Each number is 128 + 32 x the weight over the matrix's rms, rounded and kept within 0 to 255. Layers, rows and columns count from 0.

# layer 5 attention query, 64x64, rms 0.136, rows 46-63, columns 0-63
[[133 105  60 111  94 127 114 112 152 147 120 114 145 126 123 172 124 128 113 138  75 138  98 101  89 147 133 124 116 143  95 143 189 105 130 125 157  93 126 174 143 191 169 121 139 141 111 170 137 125 127 134 107 123 137 101 151  50 127  81  90 108 144 188]
 [107 131 128  98 125 151 107 136 105 120 140  57 139 121  79 131 131  91 113  87 179 160 128 121 119 140 187 106  84 160 150 169 129 106 152  92 113 141  96 132 175 129 126 129 114 148 177 164 125  84 107 105 142 136 174 120  90 143 117 128 114 132 156 112]
 [126  97 159 141 138 128 111 133  81  86 140 158 152 122  94 120 132  83 116 137 113 110 101 139 132  89 100 111 125 163 149 114 102 150 142 103 125 129 155 131 102 125 130  81 104 138 122 134  73 200 123 123 156 125 110 156 153 123 134 124 143 162 135 135]
 [145 106 209 116 149  81  98 120  60 156 107 146 167 138  92  85 183 125 105 167 152 181 128 158 162 123 100 126 127 175 151 101  84 125 114 122 113  74 147 123 110 149 112  85 123 114  94 140  59 149 156 153 111 172 159 141 159 110 123 119 118 167 100 112]
 [169 134 210 137 136 105 133 123  81 108 191 124 167 158  86  97 124  61 155 173 137  98 112 139 143 122 101 144 124 138 133 127 121  87 124 111 110 139 133 214 144 146 136 101  94  99 142 122  99 185 138 133 144 116  97 180 128 145 120 212 152 139 144 159]
 [130 130 156 157 131 121 120  86 139  94 147 186 153 142  74  83 132 156 148 162 112 147 125 105 117 109 120 117 109  96 154 144 153  53 102 108 126 200 170 178 147  86  98 124 159 103 164 127 127 122 120 132 104 103  87 115 148 176 115 128 187 153 156 144]
 [139 126 121 144 183 161 130 119 106 111 133 114 139 130 131 153 128 122 127 129 111 113  97 197 162 113 131 164 119 132 122 117 162 112 156 164 145 154 135 124  78 128 161 136 148 160 149 125 147 172 125 111  85  94 131 106 112 104 117 170 146 136 143 168]
 [127 137  67 105 139 153 110 131 130  89 122 132  81  77 126 151 109 176 166 118  76 139 101 138 154  76 106 137 111 118 117 144 129 148 149 108 162 133 124  83 161 110 101 169 111 125 147 130 132 103 134  93  77 133 161 101 175 105  98 139 125 148  98 137]
 [131 106 119 162 158 113 163 132 106 106 136 100 126 120  97 117 209  58 144 210 117 105  86 106 131 129  75  93  68  89 137  96  71  66 141 134  99 162 183 146 115 113 116 139 113 140 118 115 119 139 114 125 141 134 156 150 136  78 107  92 142 144 151 108]
 [185 126 140 112 144 126  81 117  66 120 165 104 157 150  73 118 145  55 130 170 117 107 135 157 118  97  92 130 159 121 118 125 136  88 118 113  59 113 154 159 156 109 105  96 127 158 136 142  99 138 137 135 185 123 139 155 113 134  94 138 218 130 137 174]
 [108  95 130 127 104  73 180 169 173 129 121 123 108 108 123 141 104 160 197 148 148 143 129 109 127 130 174 127 147 129 131 131 151 149 111 127 148 149 110 142 185 127 145 157 131 134 154 114 146 127 139 161 114  93 117 117 109 118 129 165  98  95 137  97]
 [127 174 157 146  81  56 116  77 128 132 108 138 113 108 122 102 133 140 164 155 141 114 134 168 147 131 146 152 103 134 122 128 116  85 137  98  97 124 100 101  81  79 107 109  89 155 125 103 150 140  99 123  95  50 138 154 125 154  89 174 176 126 140 168]
 [176 180 163  96 123 134 106 121 125 151 106  91  97 159 139  84 154 116 115 121 112  93 177 104  71 116 113 125 121 123 162 160 101 126 144 142 134 111  95 191 153 137 148 164 157 115 157 123 143 105 122 199  81 101 157  93 101 167 103 178 105 144 118  99]
 [ 83 147 139 131 132  71 162 106 171 165 119 129  86  67 150 187 118 166 116  76  93 209 162 168 112 123 114 118 118 169 116 116 117 135 136 141 149 142  91 167 114 152 134 153  84 117  80 120 187 108 135 140 141 179 178  72  91 112 160  60 135 119 132 109]
 [ 96 151 152 167 176 115  86 162 132  97 115 148 107 101 120  62 112 113 127  61 128 118 129 145 122 146 146 132 101  77 101 103 111 102 166 130  95 172 119 110 156 144 180  89  88 146 158 127 135 126 129 147 143  96 123  79 138  56 108 131 123  87 138 135]
 [131 178  75 122 146 166 147 145 152 188  99 115  99  88 171 123 142 157 128  52 136 127 123 170 125 131 130 141 145 110 166 153 125  88  62 109 106 147 137  92 136 165 104 176 131 160 114 144 150  90 109 153  78 159 154 147 101 154 104 106 141 106  99 160]
 [128 122 172 128 149 120 167  99  54  84 172 121 133  95 101  86 167  97 107 157  92 127 114 167 128 103 161 113 117 142 132  98 171 134  99 144 138  81 174 164  99 128 137  77 159 174 168 145 150 179 137 188 107 132 121 141 158 156 106 138  67 133 124  82]
 [155 159 123 157 120 157 196 141 126 173 130 128 159 126 133  80 161 125 132 120  99 101 124  94 114 117 118 117 121 109 107 145 142 146 144 148 138  86 152 105 163 102 130 123  84  96 147 123 179 115 163 175 128 112 179 141 103 110  94 151 172 193 166 171]]
# layer 5 attention key, 64x64, rms 0.148, rows 46-63, columns 0-63
[[124 126 145 144 141 158 170 162 183 135 121 103 160 134  93 110 115 116 162  72 149 120 110 137 139 141 119 113  84 129 107 125 123 167 137 118 110 152 164  69  87 100 140 140 107 121 170 128 120 112 147 138 127 120 137 153 141 123  82 146 129 125 106 110]
 [139 136 108 129 119 142 161 139 128 128 172 142 146 184  95 120 135 136 139 143 186 104 127 174  89 116  94 196 117  91 170 112 110 104 133 143 102 116 141 138 116 142 140 156 131 101  83 121  95 128 146 114 124 122 129 147 115 150 138 129 143 109 126 139]
 [148  92 168 148 123 115 166 122 114  59 177 179 208 217  33 107 148 100 152 166 112  91 114  73 153  43  48 188 141  80 141  77 139  76 184 101 105 128 144 186  77  86  81  51 148  82  94 146  66 138 127 155 140 107  69 155 155 132  98 147 184 147 172 143]
 [ 70 122 123 173 101 138 179 129  87 125 119 110 111 123 148 158 124 150 101  83 163 152 114 117  66 102 116 143 110 160 133 123 123  94 104 146 148 197 117 103 108 142 166 155 140 169 152 138 132  93  85 107 107 151 166 117 169 117 146 141 106 111  93 138]
 [148 174  90  77 133 120 129 136 141  67  96 183 214 136  77 109 117 131 158 141 117  54 153  73 106  94  84 118 162  91 146  98 189 142 121  73 153  96 139 107 110  81 138 136 164  92 105  89 122 115  57 114 138  77  40 116 208 147  95 134 127  85 156 134]
 [163 157 137 132 173 127 159 124 166 113  93  99 173 150  92  98 126  97  96 135 116  76 164  94 115 120 108 183 174 129 185  96 132 148 141  64 106 125 101 161 104 140 105  76 129 109 103  95  87 110  48 126 135 138 108 164 105 137 127 206 180 120 153 155]
 [117 124 136 115 122 147 105 163 149 133 157 127 138 105 116  90 100 112 164 158 145  95 153 158  92 110 117 104 159 162 104 103 123 186 113 158  98  96 141 127 167 128 111  91 158 113 131 102 171 134 102 145 175 166 142 128 118 135  87 109  82 123 166 135]
 [115 106 139 185 115 155 131  88 148 142 174 117 112 141 140 151  77 158 133 143 149  96 103  73 130 175 137 106 180  68 119  91 151 151 115 150 131 132 115 103 152 116 144 127 124 104 138  97 141 123 137 124 126 118 113 143 161 173 141 142 134 101 116 129]
 [142 130  90 124  91 139 150 166  75 162 114 139 117 128 215 156 109 112 105  60 135 175 101 102  99 142 133  99 104  96 126 154 115 139 176 128 128 133 140 128 158 134 172 155 129 111 134  63 185 145 134 132 118 121 146 139 125 135 162 143  85 149  86 158]
 [130 151 148 165 117 118 113  89  93 119 136 134 110 139 137 113 107 147 137 132 122 135  90 168 162 186 119 139  67 146 140 131 154 137 136 129  96 124 144 113 102 127 109 131 115 129  96 141 155 145 156  67  88 185 145 145 155 140 126  98  91 112  89  86]
 [110  74 142 150 136 134 114 106 119 190 142 153  84 104 173 115 163 144 101  96 128 191 122 156 173 212 157  94 103 188 129 149  81 129 170 167  94 138 111 106 135 148 106 122 113 133 166 169 119 157 176 109  97 131 152  96 159 122 132  91  71 119  88 124]
 [134  98 127 148 137 183 126 130 110 118 129 132 154 139 166 122 124 101 100 117 144 117 144  84 167  87 111 132 157 131 105 107 136 132 122 147 165 147  96 123 153 133 137 108 134 109 112 164  98 139 170 147 107 148 126 119 106 127 120 121  88 136 184 122]
 [131  77 132 140 147  93 128 135 108 134  91 157  80 144 134  74 127 155 117 136 111 175 116 129 153 130 121 171 164  96 100 115 124 169 142  92 144 134 117  94 116 122  81 105 127 100 123 201 116 134 156 137 121 164 117 154 139 139 165 126 160 121 116 130]
 [168 111 119 118 169 116 165 129 111  81 113 148 191 170  89  74 134 127 121 170  90  73 125  61  79  81  59 166 114  76 143  88 123 131 156  66 161 125 106 121  80  94 137  97 186 131  98 108 111 155  92 114 132  78  96 119 159 126  93 154 141 108 111 165]
 [116 104  73  80  82 139 150 171 121 135 124 102 117 159 165 144 134 115 151  98 118 111 158 105 110 116  79 119 128 128 141  68 129 103 123 115 135 123 136  70 164 104  70 133  81 166 140 124  94 155 125 124 141  96 104 148 121 157 135 159 155 141 121 137]
 [146 144 115 161 176  89 135 117 136 105 140 158 168 176 113 137 131  98 170 164 143 118 141 152 106 108  79 132 136  85 112 122 128 115 199 110 181 133 142 143 155  94 125  77 119 109 131 120 148 124 122 169  96 154  98 165 135  96  81 145 155 151 145 155]
 [123 147  67 138 123 138  80 130 151 176  88 148  47  83 171 155 150 164 111 123 128 139 111 147  63 160 152 137  82 132  53 145 110 168 138 178 166 150  82  75 185 169 127 131 142 131 128 112 118 100 127  63 152 123 148  90 117 143 162  97 141 121  85 130]
 [106  84 159 129 133  90 107 107 128  97 104 152 123 128 189  98 131 143 131 116 171 157 164 138 136 154 143 151 147 164 127 108 138 150 170 106  78 167 104  78 144 142 152 132  88 183 125 181  78  89 134 142 129  97 131 136 153 142 143 116 104 132 102 100]]
# layer 5 attention value, 64x64, rms 0.0871, rows 32-63, columns 0-63
[[135 125 109 100 137 162 179 117 140 142 149 118 103 141 142 110 121 134 145 109 141 143  92 131 120 149 137 123  15 116 135 124 155 134  94  90  89 133 104 154 107 120 118 138 130 131  88 122  74 142 135 135 173  81 145 130 152 142 149 107  89 152 126  98]
 [165 135 118 107 113 114 139 183  66 102 142 114 112 119 129 147 175  87 152 157 169 151 122 125 105  51 153 134 108 144 132 110 167 123 140 127 101 155 126 161 132  98  56  87 119  91 119 147 167 115 155  97 136 163 175 139  75 114  78 139 151  88  66 156]
 [ 67 141 102 131 111 131 130  76 142 106 146  84 137 125 100 132 128  99 138 107 179 126  66 101 101 160  83  59 194 153 133 102 160  89  98 122 138 118 117 148  61 204 138  47 108 126 123  88 127  89 182 156  77 126 178  66  79 115  68 110 125 118 116  71]
 [169 159  40  50 136 172 143 181 105 103  48 147 129 102 103 121 161 132  90  92 175 151  93  89 131  87 137 125  84  80 190 137 144 125  93 130 101 142 137 102 168 110 144 153 133 152  90  75 110 114 176  91 146  93 185 195 113 122  98 131 120 156 124 117]
 [150 110 152 147  94  79 129 102 104  92 165  85 111 124 115 175 125 111 149 122 118 191 130 118 115 107 115 136 119 104 166  76 101 170 105 134  82 141 161 143 130  86 114 114 106 104 112  86  76 129 115  76  97 101 147  84  37 132  97 110 130  88 156  99]
 [147 132 116  49 188 107 112  98 127 143 135  70 166 147 152 124 123  88 134 101 146 159  94 115 188 144 139  96 105 152 144 124  93  88 105 147  70 178 112 120 149  77  96 137 116 138 113 139 112 115  39 114 102  97 130 133 133 147 164 172 111 100  79  74]
 [106 128 149 180 111 132 113 105 124 117  99 166 129 113  99 199 131  77  93 172 189 144 132  75 132  84 127 129 138 147  69 127 146 117 161 143 127 137  52 119 188 106 133 100 180  90 199 147 114 120 132  76 163 187 158 163 131 147  74 106 180  91  76 107]
 [157  95 158 155 120 142 113 125 137 169  86  70 156  65 127 149 160 120 145 116 129 136 125 165 134 143  93 116 166 121 140 127 115  75  90 132 168 122 111 135 142 143 129 128 134 115 196 153 185 163  82  71 104 141 170 107 140 134 180 128 145 155 126 136]
 [106 199 166 153 124 180 175 108 120 180  73 153 157 150 120  91  91 111 191 152 141 137  68 106 123 164  96 100 128  53 122 142  40  94  95 171 108  80 158  84 116 167 130  87 137 181 135 145 104 109 180 205 119  77 132 143 107 113 119 169 150 112  81 100]
 [ 61 106  99 140  91 135 170 153  86 111  95 133 126  98 113  78 150 158 170 150 129 113 161 166  75 112 138  83 154 154 192  49 155 144 135 200 114 135 230 122 158 168  67 148  91 103 151 136 200 137 156 197 165 123 189  95 128 135 120 124 177 128 146 124]
 [103 154 109 156 149 117  88  81 143  62 107 198 131 125 139  87 152  75 133  96 164 148 152 128 179  71 123  95 174 135 114 159 119 108 163 152 148 146  95 102 147  96 148  97  94 150 158 119 182 141 164 163 175 156 157 190 127 151  99  94  79 115 130 132]
 [131 141 159 114 163  96 208  54 151 107 135 158  91 127 139 133  77 143 131 143 115 132 162 135 170 117 141 165 153  95 114 188 125 157 140 136  85  16 155 120  65  64 124 122 132  99 124 152  94 117 167 130  85 137  96 113 140 104 164 102 155 118 145  78]
 [ 78 176 161 160  62 130 186  97 193  97 176 173 125  96 139 139  94 141 174  62 136 132  73 161 141  79 106 139  89 104 147 124  93 125 158 161  58 157 124  84 137 163 150  95 106 112  93 126 114  97 159 153 157 162 147  94 137 203  35  94 114 139 127 172]
 [142 208 123 101 130  89 150 130  77  93 141  66 110 112 132 144 122 138 146  93 150  77  47 108 140 112  82 111  82 110 193 136 148 134 106 121 201 159 149 151 134 126 164 128  77  82 145 186 182 121 161 140 107 128 159 103 161  58 132 177  91 100 126 178]
 [134  83 173  96 134 116 178  59  72 142 173 126 132 130 141 133 124 113 152 112 115 132  98  73 145 132 144 130  61 122  69 143 114 121 141 143  96 193  98 163 170 163 158 114  76 147 191 143 156 194  82 127 139 123 130 150 112 192  69 146 114  94  83  78]
 [ 74 107 124  95 160  84 128 104 145 124 124 165 132  71 114 124  99 140 205 169  57 163 134 170 159 132 143  92 135 107 158 126  87 102  87 107  96 172 156 142 119 132  73 142 129 185 114  72 141 117 122 116  91 110 149  79 116 142 109 131 192  84 193  92]
 [ 94  57 132  95 158 127 128 112 126 144 124  57 148 148  69 159 144 146 150 134 156 155 113 167 146 180 115 162 151 155 151  68 120 127 169 145 123  60 151 140 163 105 158 125 148 113  95 119 163 129  96 165 153  69 134 120  82 136 153 149 159  97  98 118]
 [ 75 117 143 163 106 150  69 144 194 152 133 130 188 125 141 116 133 106 139  90 210 191 146 159  97  84 141 178 100 128 153  78  54  99 164 108 117  65 108 171 128 118 145 144 139  62 134 128 154 140 149 115 118 128  94 130 112 120 101 101  97 231 124 167]
 [ 95 102 171  79 157 110  65 158 127 156  45 166 125 139 142 143 137  97 150 154 153 105 130 146 123 112  96 106 158  89 134 118 102 131  93  84 131 115 136  68 143 124  70 179 155 101 125 125 131 138 131 199  86 143 136 198  82 109 106 123 174  57 152 137]
 [151 124 172 150 104 171 101 162  91  91  70 170 172 172 120 142  71 158 109  84 202 163  49 167 139 138 124 157  82 123 189  72 131 107 122 131 142 139  75 123 128 165 131 108 101 117 146 206 107 138 145 118 200 154  81 148 155 118 169 165 123 115 157 171]
 [110 176 162 141 159 157  86 144 167 107 142 177 138 150 135 171 159 143 137 140 138  94 137 144 134 167 169 163 105 115 137 105  94 152  93 105 110 177 155 140  88 145 167 152  58 116 178 171 137 107 132 135 174 116 117  88  96 135 119 134  86  94 158  84]
 [117  96 172 167 124  84  69 136 149 132 100 142 146 150  81 203 163 134 157 158 168  83 114 138 144 158 141 123 125 139 135 133  98 189 155 207 158 172 152 141 111  85 187  90  99 114 190 127 101 151  85 169 130 153 176 102 118 127 175 129 109  85 139 105]
 [141  98 104 116 165 109 146 111  78 167  68 131 149 229 100 137 117 132  64 154 162 134 164 100 124 140 132  85 158 118 135 144  83  89 138 158 141  87 105 124  81 125  84 118 106 169 120 153 148  86 139 140  97 115 145 170 169 131 109 162 179 110 115 132]
 [113 149 131 115 125 158 177 121 108 155  97 103  99 146 104 136  69  99 114  91 109  74 167 101 134 136  70 132 120 171 140 158  91 113 160 166 128 139 122 104  75 137 141  98 105  98 115 129 221 149  87 101 172 158 118 168 151 107 170 105 118 158 114 172]
 [115 101  85 154 114  82 160  84  93 155 167 105 127 204  70  56 114 102 124  94 166 157 147  84 170  81 176 168 208 126 150 160 162 129 241 166 121 144 150 126  69  77 155  79 103 104 134 125 128 118 173 193  87 122 156 165 116 138 171 131 129 156 131  99]
 [ 91 121 207 143 200 168 130 167 133 115 165  99 134 225 141 164  95 191 104 155 130  86 139 140 120 159  99 153  70 110  91  79 157 115 121 149 194  92 172 151 156 161 157 143 188 133 139 166 138 109 133 155 186 101 107 117 150 138 173  94 131 111 117 167]
 [150 114 145  92  72 103 139 149 148 155  62 138 118 174 123 118 152 123 121 122 130 106 164  93 153 144 133 137 118 176 184 185 125 166 178 133 127 146 183  83  99 130 159 136 156 103 106 141  83 151 189 131 127 149 171 191 143 155 104 102 158  97  64 161]
 [106  69 118 146 114 128 110 107 117 123 104 115 131 161 158 173 117  96 117 169 151 167 140 127 127 148  65 123 131  74 105 116 147  48 124 109 178  75 105 160 106  96 129 150 223 129 150 112 103  80 120 150 108 117 128  97 135  60 124 104 169 103 121 113]
 [ 75 182 132  74 161 154 124  81  78  81 116 142 107  79  83  76 179 157 155 148 147 143 146 128 186 107 148 191  54 192  64 124 149 166  44 137 157  80 158  95 169  56  73 138 137  69 156 187 141 131 136 116 151 112  96 164  86 145 111 124  89 123 150 116]
 [ 56 157 149 110 113 104  83  83 159  80 107  98 129  97  66 110  88 136 146 107 158 113  76 146 160 110 106 159 110  93  72 150 125 134 132 150 173  51 159 161  74  82 176 152 171 109 103 102 120 141  92  91  77  85 124  92 115 109 135  96 105 123  82 153]
 [ 65 124  70  95 227 134  66 131 138 123 115 114 139 134  96 129 151 131 116 132  87 111 101 152 170 130 121 112 101 115  98 143 150 105 112  94 131 169 139 107 123  88 140 156 150 141 144  77 134  40 135 151  97 153 122 131 152 140 216 156 133 252 185 121]
 [118 150 107  99 139 105 144  95  68 127 113 175 135 133 101 107 148  81 123 140 171 137 103 146 107 107  81 158 129 163 169 164 117 104 115 122 154 124  76  84 100  98  93 175 107 122 147 178 166 143 154 144  86 109 151  90 129  87 125 160 147  85 127 109]]
# layer 5 attention output (transposed), 64x64, rms 0.621, rows 32-63, columns 0-63
[[148 119 173  95 139 155 186 111 121 164 127 138  87 131 132 107  90 145 134 141 142 180 161 141 124 135 139 165 131 150 192 111 121 219 125 117 149 136  78 160 155 133 108  83 154 188  84 111 165 138 110 127 136 157 110 108 111 161 144 111 139 120 157 131]
 [132 145  93 162  97 150  76  96  90 153 130 104  85 119 141 113  91 146 101 218  84 162 122 143 103 101 180 120 151 100 112 164 142 183  90 153 136 118 135 128 152 132 142  75 116  56 150 197 119  89 103 106  81 147 125 102 111 173 128 168 130 106 169 122]
 [158 159 155  61  67 128 130 126  85 107 158  47 105 172 161 159 152 167  95 133 194 162 142 198 126  93 142  92  91 102  93 140 163  81 153 163  59 113 107 182 141 185 147  90 144  85 110 124 123 134 143 151 111 143 118 119  74 141 135 151 163 157 156 132]
 [121  95  90 109 127 111  88 176  82 145  63 116  37 153 140 147  87 179 143  53  73 136 114 102  85 114 112 147 144 178 181 111 115 194  82 119 109 149  88 161  64 158 155  91 159 135 117 200 123 215 141 107 119 195 122 149 118 147 114 135 175 188 167 133]
 [119 132  74 123 131  87  64  82 113 134 172 103  46 125 122 123 151  82 106 212 130 195 103 141 111  86 178 184  69 105 155 105 116 138 147  97  85 157 152 139 180 166 160  95 104 115  95 143 129 142  92 166 155 151 132 140  79  74 172 153 153  85 166 135]
 [113 172 152 132 217 149 133 103  69 115 173 119 127 136 118 134 113  73  78 106 121 172 135 196 162 129  95 139 170 181 174 105 122 122 145 136 102 150  77 143 152 132 101 120 116 128  99 158  93 130 138 127  97 101 199 182 106 161 125  82 182 112 171  73]
 [107  35 118 135  99 129  95 158 113 105 112  89 160 107 117 110  34 119 138 150  84  97  99 127 113 126 149 111 162  96 110 152 168  86 138 198  54 161 143 189 197  95 116  87 111  75 188 174  61 119 137  65 154 104 136 120 111 198 165 125  95 119 173 120]
 [130  91 170 135  85 167 118 186 149 169 144 113 156  95 173 115 146 117 113 111 119 128 116 120  89 123 129 105 120 129 122 164  65  77 157 189 126  94 130 102 110 140 125 125  55 112 160 157 120 160 182 150 126  61 240 130 132  74 128  74 160 142 109 130]
 [206 141 194 145 194 135 163 125  83  98  81 168 103 133 120 152 180  85 121  72 161 150 139 141 133 164 134  64 163 144 125 138 114  64 151 171  21 155  84 114 108 140 149 116 143 132 117  54 114 138 171 161  54 113 113 124 131 142  81 145 108 191 222 152]
 [102 116 122 149  84  85 134 157 133 147 106  70 109 120 137 175 215 184 102 215  80 141 100 130 125 118 194 107 117 151  91 138 118 134  62  84 132  94 169  99  69 156 200 124  49  87 123 123 145 134 174 194  76 135 139 141 132 164  61 153  13 176 141  57]
 [102 156 131 119  85 105  86 186  93  47  79 168  92 114 102 101  62 120 172 120  82  93 143 112 113 133 118 110 159  80 127 142 131  60 139 141 111 110 156 170  98 134 119 150 158  81 155 126  73  89  81 117 139 102 144 173 111 171 155 111  62 193 163  87]
 [223 161 155 154 129 133 142  90 136 112 145 188 109  82  99 166  98 142 142  68 149 119 151  88 141 152 133 169 135  93  83 100 112 125 181 131 118 126 196  95 146 130 127 150 127 128 152  27 148 144 117 108 128 172 103 161 177 106 152 180 156 132 121 148]
 [108  93 182 128  71  84 163  90 128 115  80 142 124 168 160 108  96 119 125 141 158 156 136  66 134 114 164 146 121  98 164 132  87 107  85 109 122 185  78 155 183 169 151 102 144  47  76  27  93  98  81 185  96 136 104 111  73 174 147 142  69 204 135 155]
 [170 143 164 103 118 130  93 108 115 177  65  97 124 128 181  59 179 123 106  73 110 115 124 113  95 115  69 133 115  61 128 121 118 136 114 142 151 154 125 108 133 140  87 162 131 125 153 173 180 102 121 177   9 183 173 126 120 115  94 166 221 225  84  96]
 [102 151 121  97 205 121 172  78 115 124 156 114 191  95 200  78  84 102 133 213 110 148 127 136 131  79 105 102 161 153 153 182 107 158 202 137 112 131  93 172 208  94 128 125 183  94 142 108 104  91  99 178  93 101 160 120 138 208 127 120 105 109 169  93]
 [139 138 117 135 162  85 184 120 129 113 140 135  51 146  80 149 181  84 109 198 151 166  30 185 133 108  68  93 118 188 101 138  65 113 126 114  96 132 142  82 118 167 146 129  95 108 105 100 120 154  95 132 130 161  79 187  86  80 166  78 111 117 161 118]
 [112 148  58 134 177 142 150  90 104 134 193 101 125 125 148 130 185 107 112 165 144 108 146 119 113 147 159 190  87 163  61  63 118  92 128 120 153  98  95 182  92  81 174 132  77 106  95  83 120 154 196 146 107 127 195 151 137 144  94 104 111  65 144 127]
 [ 85 115 107  90  37 115 104 153 135 129 126 189 146 136 134 104 126 120 143 117  95 118 183  67 191 125 230 153  88 105 113   0  52 112 129 160 135 122  93 139  76 126 133 133  90 115 126 133 103 155 111 121 148 109 150  85  97  49 178 121 111 113 172 125]
 [100 136 114 133 193 143 124 200 150 135 106 143  59 116  44 194 162  85 136 159 132 136 120 108 101 192  60 133 112 142  54 115 132 137 132 133  61 103 123 133 129 149 133 153 119  82 134 158 115 114 166 108 114 116  99 135 121  74 118 174 112 147 185  97]
 [ 80  72 185 116 158 148 146 178 110 183 163 124 157 174 166  47 149  72 171  77 103 155 181 107 103 195 154 170 109 150 137   5 107 156  81  94 115 125  74  81  78  98 115  91 157  96 153 190 175  88  88 154 148 176 120  23  32 142 168 105  99 109 166 109]
 [158 129 131 127 182 157 166 114 161  98  94 105  77 116 117  75 190  88 185 130 121 136 165 121 194 130  85 127 141 102 181 100 116  84 114 107 186 132 114 140 104 124 133 126  99  98 130 154 112  69  98 163 165 115  98 102  77 109 133 148 105 100 137 112]
 [115  81 104 149 169  73 114 165 159 148  89  92  99 150 102  73 186  49 185 114 122 132 147 196 107 109  91 148 107  76 151 125 174  72 158  93 115 111 126 163 132  94 156 146  53 114 125 137 151  84 145 114 171  88 203 150  97 122  65 189 113 127 121  84]
 [136 171 137 111 167 126 110 149 108 101 141 120 178 159 101 145 105 168  92 113 130 152 135 130 104 182 131  69 156 196  85  62 162 108 126 171  63 144 129  92  90 125 131 141 138 114 166 159  75 111 200  87 147 149  93 161 135 187  65 129 158 126 153 109]
 [106 145 148 134  77 130 135 167 164 111 143 129 205 109 192  85 112 190 107  75 108 112 137  88 107 163 121 136 171 153 191 116 115  79 134 119 127 158 107 120 118 119  77 184 144  93 119 109 192 151  98 116  74  78 169 134 126 122  85  98 140 137 126 113]
 [149 167 115  84  88  77  28 143  43 108 176 108 133 219 126 141  40 135 145 162 130 147 175 176 181 104 225 135 166 162  92  65 153  98 138  57 145 113 135 105 145  87 126 218 150 106 118  78 138  98 114 145 157 143 135 143 156 167  75 178 125 134 123 107]
 [145  90 166  86 190 155  86  89 180  93 103  95 141 108 143  50 172 122 150 119 152 118 132 140 108 236 149 113 132 112  56  73 127 138  83 148 178 123 153 138 161  82  94  92 144 182  69  81 157 103 186 134 160 119 109  61 119 181  93 120  53  58  68 160]
 [149 107 110 119 146  83 104 201 166 174  91 147  60 142  93 172  39 165 102  99 138  94 156 115  84 144 114 163 154 134 164  92 173 155 126  92 100 221 141 136 117  52 145 135 143 105 107 122 166 126 112 122 112 119 112 157 176 135  51 167 140 146 113 137]
 [147 134 184 108 139 125 104 132 109  99 116  85 125 137 123 137  78  92 115 116 173 146 102 137 102 189 155  91  73 143  21 111 163 115 150 190  74 116 182 145 145 137 102 100  82 164 154 164 131 126 189 105 142 174 138 101 128  65 153 115 142  70 142 147]
 [104 118  95 154 162  96 116  77  44 131 165 220  73   6 101  49 145 139 140 179  28 119 127 113 233 134 103 158 154 109  68 166  60 158 118 151 131  76 148 126 163  72 113  54 148 158 137 125 148 170 129  94 106 163 111 145 152 164 117 126 102 180 117  64]
 [134 103 119 118  95  76  90 109  95 159 141 136 132  73 117  45 127  63 135  54 168 105 130 120 120 112 147 107 100  99  66 144  63 103 179 179 142 145 143 173 155 122  99 139 133 127  91  69 177 174 147  73 114 168 161 179 104  92 149 191 156 148 102 126]
 [118 114 106  96 101  89 119 136  73  36  99  96 129 150  40 100 145 179 143 102 113 163  63 219 190 164  11  87 131 157  99 112 126 116  56 119 181 123  97 124 120 144 130 132 117 206 111 109 135 161 160 114 196 151 151 131  97 120 117  71 143 171  67 108]
 [108 136 209 115 134 128  88 124  63 175 112 153 150  96 130 107 132 125 107 135 127 119 150 151 127 152 105 128 123 181  65  95  96 140 128 127 122 125 112  99 116 142  85 166  84  92 163 203 114 103 123 151  91 162 100 155 104 110 124 138 179 152 174  78]]
# layer 5 MLP gate, 256x64, rms 0.28, rows 0-1, columns 0-63
[[140 139 144 163 125 129 163 101 128  92  93 143  71 131 135 160  95  72  81 125 155 184 181 160 100 185 132 126 126 156 117  87 115 117 158 177 167  77 148 139 120 123 117 123  95  95  36  96 117 120 113 105 153  87 130  93 165 179 172  61 156 152 155 135]
 [ 89 121 132 123 143 171 166 135 195  85 110 118 115 123 151  83 111 131 125 128 126 109  67 191 115  84 184 133 129 103 110  88 161 173 122 204 101 175 146 220  99 101 124 179 143 148  52  98 119 166  94 118  94 139 115 100 151 117 118 151 141 136 137  79]]
# layer 5 MLP up, 256x64, rms 0.282, rows 0-1, columns 0-63
[[179  58 153 173 102 154 100 128  84  93  70 150 111  80 166 106 194  91 148 108  91 164 124 157  74 174 110 135 205 121 130 133  95  91 136 162 119  83  98 135 141 149 109 141 176 143 132 127  86  85  78 146 148 161 106 153 135  85 141 155 111 104 150 158]
 [167 160  99 124 112 193  78  84  89 165 130 118 130 159 143 108 133 136 104 147 176 110  92 111 123 149 166 162 131  62 149 157 109 117 139 103  87 158 171  78 136 127  99  99 125 109 227  80 188 118 151 169 125 114 160 156  98  81 189 134 170 113 156 129]]
# layer 5 MLP down (transposed), 256x64, rms 0.0656, rows 0, columns 0-63
[[115  97 119 148  89 150 132  63  72 109  81 133 160 125 107  97 193 119 127  27  60  85 171 124 172  85 129 150 114 119  96 128 130 116 187 122 145  73  74 174 105 124 144 151 128 106 122  98  93 116 104 149 101  89  73 119 145 164 114 115 194 128 122  79]]